Weights of a small transformer language model.
Size: 8 layers, MLP 320 SwiGLU, 2.75M parameters.
Each number is 500 + 40 x the weight over its row's rms, rounded and kept within 0 to 999. Layers, rows and columns count from 0. Numbers have three digits each. The size before them is the row's rms in percent of the matrix's.

# layer 3 MLP down (transposed), 320x128, rms 0.175, rows 246-317, columns 0-63
106:529463517501474505506495425579464444544603434478477517465493480508432595479459525514496509504424506537544520508540481521450544559531465499499419471433592474540494485512527493516543483521469517
102:482497488480519620498453453525506505515427567522539519445451533459518502527521507474503506555496480405483496505528566508524515507535493448506510550493556511496524526508460477527544550509492483
115:520467493484496469556457571491473484543499490523519524455512487527557417534505526526536572474481387544484571503503494493454444442466488522531431457442505508519483506569509563517504518503377541
094:552534412449541492473467512530468448526490577464509454440498493524452507465535506513499491500501563448458489503506513436485447487586518471567438475504563466555501468516597499548498536555469538
104:470539471524553544503529490525469575470571543517521501507501511497449552551563446535478496436447466593448486465506488558495452463523428475518529542525532508470504426477616571481424488525562562
104:482460443557492533486453481465481468485499531514579548540449499447542454589450533430483491473505508469472487478512501505527545477437515383479438529570583526399473426415505542467459471420486464
093:464469448503543495459497589588462547476528527553482489429552503502515499534523502528535496462499482464534446508518459527548496472558494515502453439514496514433463524409478460514511476466552375
099:495436453477433581548532462482460516547472530547545492552485510496458523481471525537572468513512477476491481514446452453507499526513505486553494469436473448484471525539458453511573503493564439
099:478546489471482475463457524541479472480511530542509513520464472509564481523547488465473546521552567531551452465498491520486557435451513508443504479476419477465496467480502511538471488386506526
100:416494490512421490513509523481578526497478539487442519530465491513516541462491505499603492501525524451466454531508472437479505473489510463511457472479497519520492555508482489532515510470487449
102:455519514554503532471534598480515492524469496525532526475415472501535519517400445509461480473472522513491530522413437496541462568462487532547584536535506512534480569515512540440511499471523510
092:516436552550439465526545587498558459537516469566479542544461537554487531524531419462506509410560509490482520442455454525542466501530459557507573471494512547507468541550458569467527512466526608
099:535466475565509478484502458503504492446492522461497472419488494519486575499459456492495504462474438510497484502440491441471456449500463449477486552425520539479346493507513522513521428474512519
094:534427486459478484494541500532493531535508527499530478531493508489474515471494535490480507557566545481491453527536535501477465494597444422482414457502471552491486526504462535528552535490482511
102:504457483505483491500524459528545506473457510576491460516476491444511528526480481470482522496519536491555449539553498477493538410548463507385513415450512540513538459459409500520531522504504477
115:473447500491530559537525490558432490573530555512576516502510506567531502525471486570461497592474489432485444444473447490452507467505525517455502505458486466429494496430485535484502507540466550
106:509493487501543460523530547497513550533534410575537495591491383507513486459527477502484557482505492500526455482519516436479517581561551504508568563512461475560556519515411523480503432563478551
101:497497523420530517627518411535464524459474522526496497494502441515543526477494566544512449523517515452552557474520541504511506512513535460489474505480547457485451492541493561478511530560546529
107:514532533502554453521553539511456497495475506461485521470540584527494464581533523557518562469512489526426460473403466519528608490474521455502541519529487539449501453472566504470534478475489518
090:444475486432500486445523478489517536523457471496530440480545510484450528533490480525551476466571564518518434534530484432490474438552464428455482478478535512506528522515483518570429453507452404
103:500504502493457410570501450455520530445476442482478507441482519542582549495482436478507457517483517552526452480489510513460509548445508489489499514445497564452442459490483543442512502492452491
109:548432504488537528514428467550491512469534514480493412519498534515554448525515469420496415453439394481561438452464476481465528465572466503509492527496471523470467477503414486495500503571581567
096:523484529544522528509481465491499454477566555499495494562578541613502465492517510556504477602538530519511471432438468518539490490592558497448513552528436412457466414527520523460486526502557429
100:425452513531580409484578534510574516524494493502472484500476483502494505506510501489527442386508418501583530532548509541466523543532545527484494546577448456516501494515552552477531574502452493
093:515505493501471410467507510542545492466516540457500513513546523486503522484461509508501441479528534495553497448505508503517459525542429494446511494496488508512500435502539503502519582497523529
092:484538519491510502415545494497541538435450523489513447473526495459423531559500482463500568434519509439530416435507500544502525471536545473516561560522532484505570498490527440546489508552504478
096:406458520525500503492479433551518481510484483531459481579459456525521478567512402445515535559460501480504558585484480528489526533451473532493500516491508517484477480460493502487454432491495517
111:453481495514492535500517431543569507524584558533546531547473499461457448430492428479506517509514540481513455473476489508463496481495482442455508530554516468494529498552423455581485496540537426
105:621534538555511482476491504511478496502518450475548477480474483568542506520550522484459439476530508429434483480528534461515493491504539538441538527511539482534524450539567556465531519440482566
100:532485514456541542445462506446542572550506558447509471526486438479531459494544479534497585557506554483480471503492516410543476520494458506491537482571513454578457528477573486526526467552548460
095:503493508519541478459539545494493600510586496552488466404567534448573517504490529539401500444543495505497494444539443530582477487483515505504562552495472454500556549454483502476476484470470516
100:590535496563501503502533483450458438457487487507461541543506519434518506575536466404491458501466501488438520560488548507462520489496451553550553539443467447426476576503572470526481524542490466
107:527483519539572461464480522464536519476490495482487450508479494463514505496505480547507465433476443476445502469485516504526542477446520468505494517555490555576443598518553501500515464502510537
099:516582559512611459482565582421475503489428523469510567423478503451486518494452523512445503498480469471519484550554467518463471513488476545469510584434485542537517551493537459429471493537503552
082:479478546577610470464521456520488516463488515520539461469528481503493517466437517547501474459502520526574509504472535447471516487507477500503514468604598438546420518508474475524463501451505497
092:539525554456492431561508573461496554535420505548463495463530482554517570544520484484454458471574433467466418513510515486514460498440531416442460485478485520475576458493526565457534507483547551
093:545468480516401490469438560481494533507492513531586490451521521503540525500468508447520517508517520518485504560565495470443527533493475483501503407432514503486448478492532577569382477524468494
100:527509582544547533517519484454501516445483545505512469459537438460507438521479540406440540376539562410548459484438407545464550452444515415472543502490470475532500505483483425501559520532541521
091:430508472431433503585588499506516452499508450512530509506463506532486502503532457485525566486517504467474516563509517524532432483555560487525472414533508453457488506491467494483514503509484448
104:491520493484472499566502509501454460471514575544577581516496497484528440489484534446512531526500484499506491532478477528515456472442551559535641493463448602521509532447551496577525472530487509
104:551546447433617479507499578445527472529497495492534519469454470467432507414507496501515490496526505522465477513504529508498506509503528535513392518458510548558516492566541515484500444545504573
092:440532484465495440506501470453485510538525485541500525477478474448520552553481441509521538524514497446462575515501456502525496469508522512480426516545544459585537478513494448508460446438467545
104:476471483476479548480520469496550459558440494565520514530499538497478543508490435576435538569534506507459444548456509518477478497535565503584552509445444550491512508503493494478540507481558478
093:460603584543550474484456542522509483561482481546465507520461522457519494496504501484501466446509481526455557493517447525506510535460460494519567524473445455504474543492560525477533509532589483
108:462503472470487568508497488481499444536536515491473535480448526483494426482518577461523536459490468523557460431511515514477508445521459496493462513584538476524553502458512544469502508495436449
113:474489572486533507509551536431512454506548545528499489532439463463467487456468500421412585434511505550478434580457488517481462479477479587486556467518447508492532431525444486545474452463439473
094:484444565524465503475493588476562541515511458507524468547479554429494539517518469449433513515509512521449461471534503481519536546535529518497495490564423525496503542524511508440479448486550549
100:482453486524518529530551513468459488416488497467564517508499491473547417467470457479436451552482489496586567495566544528499513505522538544453566465506435568498509460549486511447549473530518470
106:494539459484407549446531499516482538515537412506558516540510524477501608525460462500557537532526539503435418390473553512496503546470517482500589538510483527521478470527488447516501484502575512
095:477504479633494446469447604577447546490554460538536525532503437503542606523514482492474526461491564444548517508473487471479558498433504529469527524583478535474507577517507466452483481464569521
102:520582488523436519533551537504503480532454509536499476557442473486513398556540578453509557430489516473485517532525527464465552473542557538489587537533465507463432498523472549475522504453512496
104:500518526423461530523550569540479559450530484460443493416474488500538485477435590470516505539524552490490544522442489571530496380474553590454468507469527474469513529527468500470440480511499487
095:472496476511484577559440403497527516529464528491431492509440491554480541524482475558522540562515493528409545551533490493435491520479517449497492513589527552546498558503510427520564491461488442
101:543541516498510503475494499529541525429546480500472479514509459519520421485496530487438500517470495505486568541536469434492513529469475503440575554483564503533535506472511535526479511467506477
102:472449499511410538508536512494565405532488471545526489514500457502515561523474541465607547503475440525536503518493437507583517518551498553567454395465459486505525462562435524547565486476484511
099:528567564455533465521558395454479476545496497504504507490510477462545496519479467482450497426516492512423499516490539531414451531449570486487460478487456510485525513505490471484493514529514564
097:498549523538492525465485594510554458483489478447555506483465527506467588522452548487488520510451439491495509466558490512562528537440526550461506502553409513448550543479561555467437515416521528
101:508530509508427479537468532537550460434524546518498472540444526565491543438497445518513476488469464509508526579507506451551470468558512449541533494476493544538533502437514557478476482515475555
096:391503501505532487485486589452481592485517521508433503461526488450528553470451423525517451391501550458517507468473461551516501497513443578558466474567543464492451507477492481503570507492499489
090:459564472540539548495481482506479511562540446489579438493507374509524559482495459518497476556502551534476534558466465389525480484482503506509532502446546475451480548573486460555509443458574481
108:490569527488424505522451580490598494479516428504556502568469530549587550527484493547443522496536505476499493568541532558487509548462500487473472509510496537567482517437470455487511470418510552
109:549479498520483482521480593510521454463573492509563523499584550433553447540530542521505615551524499518535550536448554513478484523556473577487498436472414532491472516524488549515486575530431500
101:468445422499487565610495455540506497485389446494550461526528500543489494447560461437516531526517443560476479503450520477467521480573510520535472489478562450507480501535422498511524491555530492
095:464413487478451529503479467553476506459452531555526451558456491517517536507502489537559495517519511475480519441487452463489473494550495536510506508498523489492482526449512434518546534563494527
100:445507504532487495512502475503509545483451554536457550501430509492544420526522552475522517562504515464538486556469580496539546582468562474537432511487539523486522446454477461438527556513539541
110:524521531486475427505502547509460556480536516534407497453509502467484433485505502569517514486500566544555561515562477505527526492495510514521509575557547443518536512440618459523517495543484445
094:543512522443544534495483400503529562498445518504550481485453466525450462557505509483522446594490516447529511460471479561518538461547501487442453529515438530504437463528435500495500462546550491
092:474493530525481508485487626459486446458514507534505462516473527523487594543505494457441554507495426457462503576537488556552491518434552557446558569511524498486477516474491572455494480492427595
092:524479457496497544487435509529522447506475546446529492496455518535505585421487478496489526528517468514490467495497518470439539519513506490418543491526516556442498484559532488572457554529503541
102:494468463502455529495509500569472464537483480470492531467492447498474483483498471463476519549501528517476502525542393519529522538503479502455466412438491524457515474489477482447514451514463409
102:487536540549504496499484490463472513480479497555527524481409552578469558470495502490508541464532413538424484534516533517580499605466523496530542488485536560480547564497522469486539438560508507
110:496512504478427495494487445489489474512417514431513515484478514460524493498450434494482499519541520471495506452507497519508475469474464553483552476497518493467432466610511556428579463569469447
# layer 3 MLP gate, 320x128, rms 0.175, rows 247-317, columns 0-63
107:484501462572485490536578507529496487425513505543531504508456545470491540537464475453536463506509435503514529423474501452457501411493451511497534461520548446514565531494586530509441475486498508
115:534568535486526520489527517485491469479432517510481483499554534542472555505459489464513385484529528492454545543535532498557523607508495490430511518512482460533583525540505498511509485491523492
089:463416539445445536511481523530505499513545464473506461524473460483532482537564558570488412411501494527515416407493477474473448413514458529503502470475537495568464517533430540513583547514525528
093:444552413501566535519518521520492439531391482517496418524550455519507510527497522503509500546474479498502518508550519443487513523438555471510486573494525532462516634468398517485505509466477563
108:526519456443448515521469449501517487471477538539485544531496462483545466506456519505528445535537455477480474526521499462568558398458469499512476486527493569470445527490512501528464500411432531
095:495579457471551516542498493468473525437506506494495505436471545442515577472482543516546508435461541479484424465520546504537449491497507589512457462571444529514542505608448536495570439458483485
091:457455469446397430551526473529436485581540512513450537506490533489521553496520533603507527494501516563492506529563500444571483534491515527557479449443437625530543550503470495557561527502537488
101:519488537463491483506520485544490546474547544468445555499593554426510601440567491553490457525493477474541591491435547483480466509429513491467532491479504477487451374500485574486516548497526560
096:473508406466543525472467515482511494507467571550522520515522454509515486518548489487538443505553515482530455479501529466541507472435422524502455530517514485517506533500467562462424526444483479
106:500437563469544605568521496529481513476432470434436460472513447556462513502459470479452541563456467505462510493479553462496559494526527450489491504440539550490472454476451516536529497478446520
096:476429468508529460482496533528531487501496450534564439527445478472489487527518465557534518502463471514505568517480531581572534553546562497512528520458494585496477512523470509517493510540501571
103:478505494510545536599554466429522418584487412544553531492462410533443547473494519486459547548513505507496539527531502425443483512530495565446481494486524498406476499498502496493518470471523507
094:485520556475462472496469491512511444561504507536519512524475468529511484472489533566520450547480489545507555426477537449410474524576439531508495461467562506476470486455470478460474548432501440
099:529512533507473487542609482507510513572487494468532436469512509528529487572541442480490449458530450501480488480559570421573488512451422464537482533498452496493536451473437556548539469474549535
111:416523456531503508484472473472498510513493422491507504468487506476550589525477496461529494508584537529513543599557542470526466507459520489480447455416437541529456478460462563515492555448477484
107:475547462525505501530518467494480538443550501455490525493410474585543476542485525526532531437493541509439480509443550477479551438486496431472473516484531545499478573437499508442421491466462526
103:527501472463510517546459485490472492531487405426414548463462456504473481516529532457466478546436512468508582542501501510558504464529449595497557505493499524478491520451502472560441446473510563
107:481556536435498425496535462518463541483407445559460549412528465504481476540467490488511453468492449448497566443495524444507490489521440519504478495528577480430506450481538458557503515532502509
088:525548465427464482491516524493531547467383502557574540459452544510499462580581496503573549514527500460507501510505465532478495424429516496525495472457495538466473473427457482529543519530511546
105:479511466557502543541469457509565525514546484511494506552498528452421491501501414486516539492505414474514586484531539492455482534489406417558486506475512548414528572505481448550550432530537535
111:464464512472557562490482445511551500493474518498465494507494463460468508543490549445485499520501379490467478510494490495501533565495491490467468509485511499497514476487482547437542469468575517
097:516517477501507495587561476488451504576519435481463517546461489536477543533488561501536529501513530446529521402517516512564486447494460455522491495499529599427473499417433475500532479594543491
097:466500456509534555501501429484475509460522444506591519534535451491523569482468588522546483502486430433429549509525540482486461519532551465517509504505593527460511446475478506466441498475458493
095:577451502521516431486509530517499487566530490556551461471524474535476499452480577616490468496551445531546475495437486508495423524539475546486566492496531482491516494471497483529496496484492485
087:436456407488440502517561483520500478425566481471510565566545465459474511406491485450552495416474510482508512446507539519460475482541454530595458500471476473474498494533459502503540524501484494
100:547481435542503535546530481505463463510526532467480485513589474487482601515506551480592519415512480469497519511522463534514452562570562518503422475487544455533468499471504502499590519497498533
106:460536512453487536495507490497559555529438532551531476521471497456451476509443468514464470492529437501538545477527522448526535468531534537481538564466559456385541504519462534496464496533544501
104:483522438418480497456494445443552510481517586526487499511496470421449529445498463533485528556513414541508562512477528506534452466518537495502476488438543532442388473433473476509501470491551523
102:401573491487469529494489466476487519490453486503465473465489457503510483448430505516528412510534493508563487496552485522491444503503520502505499454459456567447468547467497509419456459462546590
102:529481437548447532437529463590491530491454487541541488516449452507563601499474511565509486541530525530491512446425487513530461484538501525512474477495510525482435540556507487478540506440436575
102:520545523474498561473488533436476522461422551537489553499482564433549501492464464516501527525479490427511529513463478519559492463550480515542531548474577475473516448438443424532553493474566573
109:515483496440525443510487429578580459531482486574530522513466404532500509454468473503514473481488374477544494589582530496528490449506482471554510475473479525553512564459520484466466500456416520
100:458549479489523533510491527410490567505451336482460406428503438500456535500513566450435517500541443541484526494450464504529466560479514512556517475556569515517506554525442552552476461475491565
083:537526488511494464498461490578491471507480494530485369462451484469505470466485500484479517464440463544487499570466490527491445429481478559548549520542536475490511535482483529405475477511417482
088:511626577514501529541471542426468582450536496473482528537496475509521560487553508515516506542497527487492518450570544411517437517455527462493521518494468533509550507428451442465457552507547592
094:517479499411501535487511506566437499484508466561493495505535428573506530492504508465503590552542486525425550556512475483471492479575499540465361513492469488474570515450544470444527536564419534
104:470540548468527433501479479489469445507445495499541450475498427474496570528516544492447475467463506518533444524488494514503451485423477509472582502411432507528490520511482477551564478481526480
098:530516502485538474528565478437461572471509493514502530513472540506521505538457520450542511507570488561500549521560573522508441542527541509483550588494462485546574552538487595532478506497498475
097:510561504485487480575534456500502471497544442420494479507480464530441541538463394556476430455532565461559550447542503449514531497529480488547562447558520448506458466535557485485498537466545465
105:513538451518474508481492530519519520432487524521439501557439526554519452511468440547510516511430510455483464472475544491552540544572532523516484594469548537496517582459479507431502515517489484
098:554484533414524524521530450529445487487446542438458595469514486526591502551512447520502533547550557583527518506568490496478484546509485484510418468516446576519490500484492473561530508486553529
101:541541504443471503547470394564532526504487518485500481495480502535458554478635448467514574544475386513495475546544493512518581483526535540455484508472488436454510535552490475523518531501563497
096:449506476498452570460459539521511540487462513575570490533533373498525481497473508553462527476564463452551480506539487524514528426596541530550483507520511554419474455473434468553490532534437586
109:568483531443504513518494502505460467556419425489440489523518466517482584525496564484483545517574543452467512579526541451550471393519476486459475445502510540509515458536480474490496377496437554
110:490482525439620589499572471504550537454473534549450517467491460484478521559512488473485496442509483474499537531492538588476416489471523514441529477518493527504532438476449534467520502489486505
096:489473511550488486546512463509472451473564549486421510477552459460504510447496520454507499498470551564512521527481511554460486498534535513445524478458635506479582555530419531500490521480532538
100:500502528467497499528466521568506518504502503578512481540470485456457520480515556477538533479499355529456486527520482476496463533474502421487508511453530454473507531471544516518520494470451546
107:507423510475464523484509519450464539470528480545480544471465434528535514489446555506482494572459552439539555417447527573538464498515532464480436480520541570453507519499443455484480533443489581
093:493514455474512507537574466517426522503518442504485563496516503511521504488439489566552474531494488506513521496482500486471464597490535534549527487526493511522438533527424516506484462537451495
098:508489519494531546515540497536442500493493543516461444475497444500508591533490452483552523479523517441527504504509486514542514449528551448472489506469554408503448520513525495554563479376484541
103:411511458519591460501444554423551437533418467526435524471490522527483514534441566448486523560528462541450435490557551471542502520499494449582538516464497508550489488476552516488491523508522471
095:499512497493555507497546473413567447456498471522460518581475438500491500500504507474561438529639396534526572454518428581524493527562489505459496474461477500559501527517529474455517532465486552
104:374496489481535505504524457480574473506445555604415460520521455483553444529490420482471489490523569525491505502497487441492438424558577549505481491479521483520507558485528454504508480482453568
108:485521496365563509473508467495418451513465458440463497435537562515513465506510493505490495527489459492475601513416528490433437464504488490556546533536438529463482568536560549451472475560503547
103:474462402419505538570499507462482538559482537511544510474525489467506524395485554524562547533506470520516524457519485513517502462557457528512513434486523525551498446559453428547540494508526450
094:444511520452510500504456562471506448449465436475470527468473476508527496519511579463484418552432474545474558533580525535494513464520461460453477515494419493479499556497462582440540524545440516
100:480503507451518585516508502458494576525465481541510509487498564512529497493488590534570481575490631516445489458493528532500523547528543520577486554493460474499529540587579509483507473459482548
103:539517464504539563467507497545567471532490479442454553509480549505468472534482480548494407478462483494537519524571495409493500520527491490495529493513539517454467470534465471453526462479568515
093:471566464499459553501521543481500531479446469477555427470512437459540536557485444547438498522481450540477462489471427458575471468474475538541462461569486515452478546518563502401419476466467515
110:485465524484521561455510400496453478488475512481455498455506469509501491520495580548506522483396463527529526486494565472498482488567500563527484593494540416489474496494526541457477492575434500
103:511435500512538523553469375427502522489472532472476546506547506544446394467447524513460465577498534510489493479560488470502536499535528562554526498489563509429546522479538469548527419469436474
104:486455481499475538574466482480500488528401446514479499464527514500480528513490533539468569549545516480501494564521522456512411443516501479571474505512545573474501563460441549476410490488524616
098:482530492503473455458457544465486471501475583597533514510501455524532442479477559505530536476513472485443502499561470436553527505505531511562483470430475475442574451454453523494569483498533486
097:501452467476479476499538484527503537557437497487528516450521519529503488528542545549487508488468501536461498508503478437430466440565476571424402542454564533403495538519472500498441527451478558
106:503511492455517448522491507493483421481411487478474473483454450506426486480564442421469443518507399455433542507496570562532527486520513521512471509519491517424516524535432531483555487456490528
095:452503533470533562466430447512538410552444496493544524485474513540474461442508498514515496518475456520502468485445517520444498453526482525523558452514523526437500502473495496532436501499489522
095:457524458476540516476518562556468462496472495457568473510455519488468459475526438419559529537564492442503483504499523599533592550463509512525449454503497514522548504537457503540471559500516484
095:530505503456552496530490525515525488482528447442520545496469514532560572479583420523470518468512389505465496524467507530447411485525494493463567581497527557446469481485454592520511592452487542
098:496481490543430482469514483478475557474468578550492540510436537502501464496488556523434538545457504510544526461538475535459476545557548539577573543385527457508472482450533501476517444505544505
104:485502477507487499544473439543470522482526501516531415499506472500523513472487475513614541515602495466593466428469521509498458448522568545458436440495475512518539420497513534534528526524432488
103:505516475540535519498518512495464503491506450501474455415507519533538497508411493456467507546482484495455485454442531450446482406437456530498613463505486496564521493466437480404458477473515533
# layer 3 MLP up, 320x128, rms 0.182, rows 247-317, columns 0-63
102:493538503543472546499562474523541540424518564503462510519554449413509480521482547530553510477488480487492488468532478452493468542523536507499503497543518568491532482484498463550443482475579476
117:467421483517515509509514476455527428518501472451433546496454501494463424451527582562506545496504495525535418402473581518482516470495555509557529498479532531493412467488517528500514549520499542
095:544480508472543520473494513490471504473489500440531447471535609473482488448421512504490523520470489471498466444481505457498482495487490506505529450454451497529408461477528555433538523464531475
102:504519497466450519494440487431447525489542504447562535535455546473522461560541543459480434572511499522476480448547542509549521499501505543601470487491471481502499518508521484500511488478512461
105:559467497510462508494526458514468499450529520541537459508453541470540470550510483496481467511486498478478490496516471463493466485429597494534501489548486522421470595529449543498544517444479486
093:462515493474550443569576464476519473475458513431464490469499531526539441536509527466545475499401510496536491456485432507470485540488445563542526486491533513604497564512562524498507490491463499
097:534558498477574507411428496546480477397599491439500505556503511504472489471540499434467486425437561472470496501508520579489457516484518510485555492542421496555492462512475527447516549551516462
099:478535489504512455544518483434527447548490421512527501490533480531437465507553500518478502555544501484498484518530476512511406576564546408461519529483524479591588536484443517470507544602619484
097:538444520499508492510476451463453499451512432515496448588499502491477453449483450504494490503552501470488570489461526472530434586512556531444479483464504439567515504539528563455458530490451510
102:561473496458493475473440491415482553518503485490505471518497475535431470440502471497500497584581503465480477522512551521580442541504453493495476491467408495477550465479512532515490579541515461
093:547511459531505506569501524529488536510513448466567465560480514526501493443526509541489528499493455485502447520533423477528512497562536517476596516459518534492495544498552526568571562527561486
099:512555514530515493541530543454514482494514457460492425493438476511499539509527494462500483505478472531460518480514458528553471529483545551445463496439502591483474496461523510490584460457528530
093:473474479470484493488484539452529429524556490569557519472496492539504462480503527504593535489500448483562488487344462482451518495519529594518561513523488475423549547550493548449533535428516489
100:467520463490498576481486536411456494527411538475516509447477465516492398498495442490475541478504537489454559520511506500536469416566495501517492504533564432514554518568471500482457458481548479
117:488441501498497534470551532570531509541570515548537470517517486573464498487454475517473482561477495477485457429541456493418562502534482496510552538549541541468533540493490505542459524455496582
106:529521459555609513420510576485467502464457494554433535454517415501523509469511503426534495551588532499587481517441505526575529458509551499473450546533485495545528465455503502516503474429490429
103:541490547429453581496536468549568497486491523502541458511507499512465529482506512516451523444576540498464459445512531460496467480450539407447501516506472440452455436554497541492546501518411468
106:437528458483490532463464552551477498441490499483544479527536529500491415491462514531596494508560481516527498399493465566552528516516563528584492456488472545494462608445536494432468485569471441
088:462576492536489504464460486480529456535486558473485528446487439492529506468487529563431462458579554489446524472510501508507497514532448506424429495454557567484511445564493528473490544503535457
101:458511502520490399523488411547522514498490545521489427486442475559599493474480521471422524505529583538518452508549499529506532508468542520524476480468475500481513468497546451506471560427490486
114:517446485527504486501544495528590463539507510495453464499525509495479486546509522444488527500527436558490414463555492456447554516573443523519461478457470523517528456503463604476540533525491525
097:494522442533507521516518533501470543549518450502546596534544513507550513445450548564510484565535544403475544443503496481520423476546485473495460489553500561458439483424493494503444477498474529
099:538415496446500486492515491488573408553429506424440400477554536511512546519503548477554494463471522561463439497469510544473460515577516481432460481433449467468526504549534532491501534510469456
092:422528407498476492483437528485522525481492531496530518486521547472617538531496478487578558506463486461547521481450501512564392427458490542501540485478567529520529498452430457493461513490504483
092:508452472496459541513541452549428468524517486446520480472492557544514564532439552599543435453475456503553481561470471453413476446515490507569529520531554449510472538500463494515508489506461489
096:487471522502526446568524501528488521582524449521488531534491462534405432466481491456542576462564494485489529507465502544419467491448532443535516453530503532558468483534446491592514525483576440
117:458465494501461572520571506535536511574477555541594513559478510406490454505505420491423520427482507482490517469539480503462488470534443502506473500538512468469572527531436537516553510590533512
105:523429505574521474480479478522522559495492500504496400493484462569556513538494554472439489497482538488519403480538502443500526419474487549467505483524564453449502522486474504495494528443464576
101:433475522472481563479515545488527528537505546523469463478466461444549501402474502461503589552478561473454470525504463531523533502482549582473576439485530487513479558475522523519597481439541579
094:526471464498564503504583464510521564513478475568489508447465496463543487546532527466518465549589508555542480619508533507557519469459489523520542471490561545528519506444456437520457518524538411
097:528541526562529490492461546489466441436571413486537538508553516538490424505467534448528457480407540474464433523516488544496528510518432505450472501504468467500419501537512531551407517486467538
107:511484515496534525561562502472510465500552517589549523498550468508535532489445476568527507485497491511472480565472443436494535527499475459481522463549494498488529592518574479522531515479472521
096:460477496444411479424477553506476418558416422448552446543512492500430413548531559494471465541465454520530523467510476500457470534490490494549567472479464465500494489441452554478410563513471495
080:467513533475548486545494496481412512506513485536447505438472523524456468527472508465551427464473515548497612502541514482538420486466445547474563529513461494481499522525391517500582469518568439
091:457452483563522514396470492490480490461529547481494485495526492461493503487366560538480584403489518478442434513447525492516491474542468549533397511532519458490457492509487519485501428541488456
089:487463473514543469428419583532508401480484570520470481526504461540592474473530394507475501471492473612544439476507512474452532457467550530495542477527463425521548516414525493446512474489547518
104:556507516474543468467527461498508470527469501486563520482467461465524627451532491478426513464403502449498450504455451493534454486411423468514500457464474481536458477554502457526526525548458463
092:457471524491423493483448482588559477493537470518529494484501498499439484472518497538443428404409497473487472478497473482491552464445444412497468435503520456421479501480482489516580545472511557
101:516521474504470433465495547583481509527526506560481422502520552498522456517484534528506539479493546462471516573483500417527511408456447498542570490480500483492435551534512558461423500446491452
103:574492499484614524458540592424482492461510517464445503435493479532459479520525517415500443521502497456507443531476591461497571516565494521515464557490510478544480453511573545468471468491471445
096:492528468588505484497475545439469471529537451558519442517441501479472516461474597543477501513500494448465540455462545472569468519465526478555606503469504462482501481465447506474491543512546464
101:505481500487485475531473441476515488527463452540454525448573526457378505507495478474414507514547474504370430507503510476427446514494487463478509485460454571475512490530504557506532504438528525
092:450528463509526513504496548493532510466535533510526457492518500428530533510490504512525482474501527589518482524435519537481522475492527491499534543477579526432547548582584530472540521532582446
107:469533565488501486534549510556469545453558554507499493472489446516520420434443474491514601508463446485482535489543524519533464480470437496508529561514593542495491495540482532526490497441489562
112:465464446456491561535437489508541487546503508581490500485448511482481543524584549477521459521573470466452527485500527538594438563455518512468431496535483495534576535455381500507541528509479462
094:463481562553567483503553473481494505552533515455457490506592518543551518508476599490495468556458452545533473556522500521446437462550479543438491512394542490510530514468467443584456533483525567
097:425485458614460487503449518491547485557463497537555462453577442493479446519517489538500507545503466563503426552467514504467548514546524490468540485533539415569488475476488520476482499493455407
105:504517419541486465518488503490438513528537478517511492518444435511452483511447513543464598563557502501425463435486452517500512532514530552500530539484440457504496496561523483472521561484524547
091:496464424482516449461466558440524510524502547565483534519476489478482494467483520495523513606514457492593487520445481525573516499496484534579486506511448474468446512523503466444535495527455468
100:441579409524503554482515536545542456515502501471426457548473443483477505502516472450493518499525483477505465552516519467512521461476505471462487508519502566546452488549475484635478548512555472
104:511434486452579449553507533554507589461441471494492492444484462429487472495536475425482451574472506538474501497393538491494452452505517524517472494530543543502459498532452507522437429513493471
096:461438526543520522417437504487515506520463549495471513509507518524487506440468514546497474504498472538502448565401481459469481528588499488492532545543469568439502556492585482482446401531523467
105:457489461509529501538494446449472560484407538505499440563494504543549440474444447499497394509427511507505559428543517475476433509521500497553462462488526517506467530475527496531577507411501587
112:527508523559466565466449488498520533483444500475536405493514503469532602515460510547519595489493441526471446540566565533454527554550492494483504494485510558543510418504527495507515527493445510
101:498516470555494478427519456517488481534496502477424426437524435525554598569492457478488595530525552496468452608523476464506527507558476484476496528430557501490545544465543474539473541495474494
091:490455522520535565559498396474488491480515548577516541542529511536547470457501515485486532493527482458481563552519524453488510508544539558523532513479486445480443508489396453550547553479472500
103:518491515512511498502495512497486541514504564443472482490463504552463399527495461560488468488469519497504511502453519369474504455490478508557572558478527479481516503519464517423440459463510425
097:471438497444498477520525500476525536522424547496490527521470493541399544448460595513467538530539483563468508511566463516494565537478541623516514488539513509386492462476513475499526438502519505
092:561477574481496486500503490481483489502581488456479524503569529493514450493511434526475543413485505561489552461487511532498479516522457495490484552465483424562516486503533498503477474425518464
108:463439492464487493548497445480429511502512508530495453512453411470515500497417448528458515518539491571489523521435471460451522477496469591449450552568400491443473536507494498493502501452508457
108:565473495518469520487496484423465569501496419476560482508474578506527528491496415560543423536591509520520497562505469519492513481556505538524477494492400513530458512421472514530468504518484517
101:470556536458536456413484546495481482430542630478443538458508414431498488540503569479495486504516521482505521472467534514540593497408513551481481573493490493513491461537482547482503519499521428
095:480505543518565489518505489534467511544524494434539495568472542497517527523459486532501440497484551435529489532374527547439450420525558510458547521557517544519479519467532513471508489484477502
101:493490469474562549552495416546484482474529465535534481506529458528530514553466465452466552537547508428504485528494533492500539535476455465601534407506449471480501461519467487583547543540479483
107:486518505512528533447486472480453526509527495505505586520511479523476447530446495475474497512475528483471555552449524490506486540553510462515478587509493527552542502464455606472525496460473458
097:497518576526534483451524444432502467491507484515443488502513472499544506501417490521500568499525475497496562470472557455471510643479515564514514536467563515581548501522479526432464516524458520
087:478514477499456562481537517491352532519510501540520538442492546451538477490506444450648511455480479541503485450535451505472474517507524490474498467489494435585533450515481448460520483505518487
095:542457466487536487496511495511498474497502525503514438541527456553477466438493475526532501525474531462463512526454463422503561483512466602536477530511560509449430485558520500518483490507537465
101:504485527520537491474505494482432516559518391421515489449536467359434506498429531533497551485436578443496540451448498486439459526513532595504514519552464471495506453497451513436422435514468461
103:520547528505581545471528475525487514500453517489501492509489509574521540552463535505464523460449503557504494458487555525467509508440418449493541491503517469466513554502518513516528461520541545
110:549509546516437506430477561569493567549541514549545529527486533519412513481555465526463538493467499563508471477458476472411491464464480441480513524439464475502469436493536448494524538494515522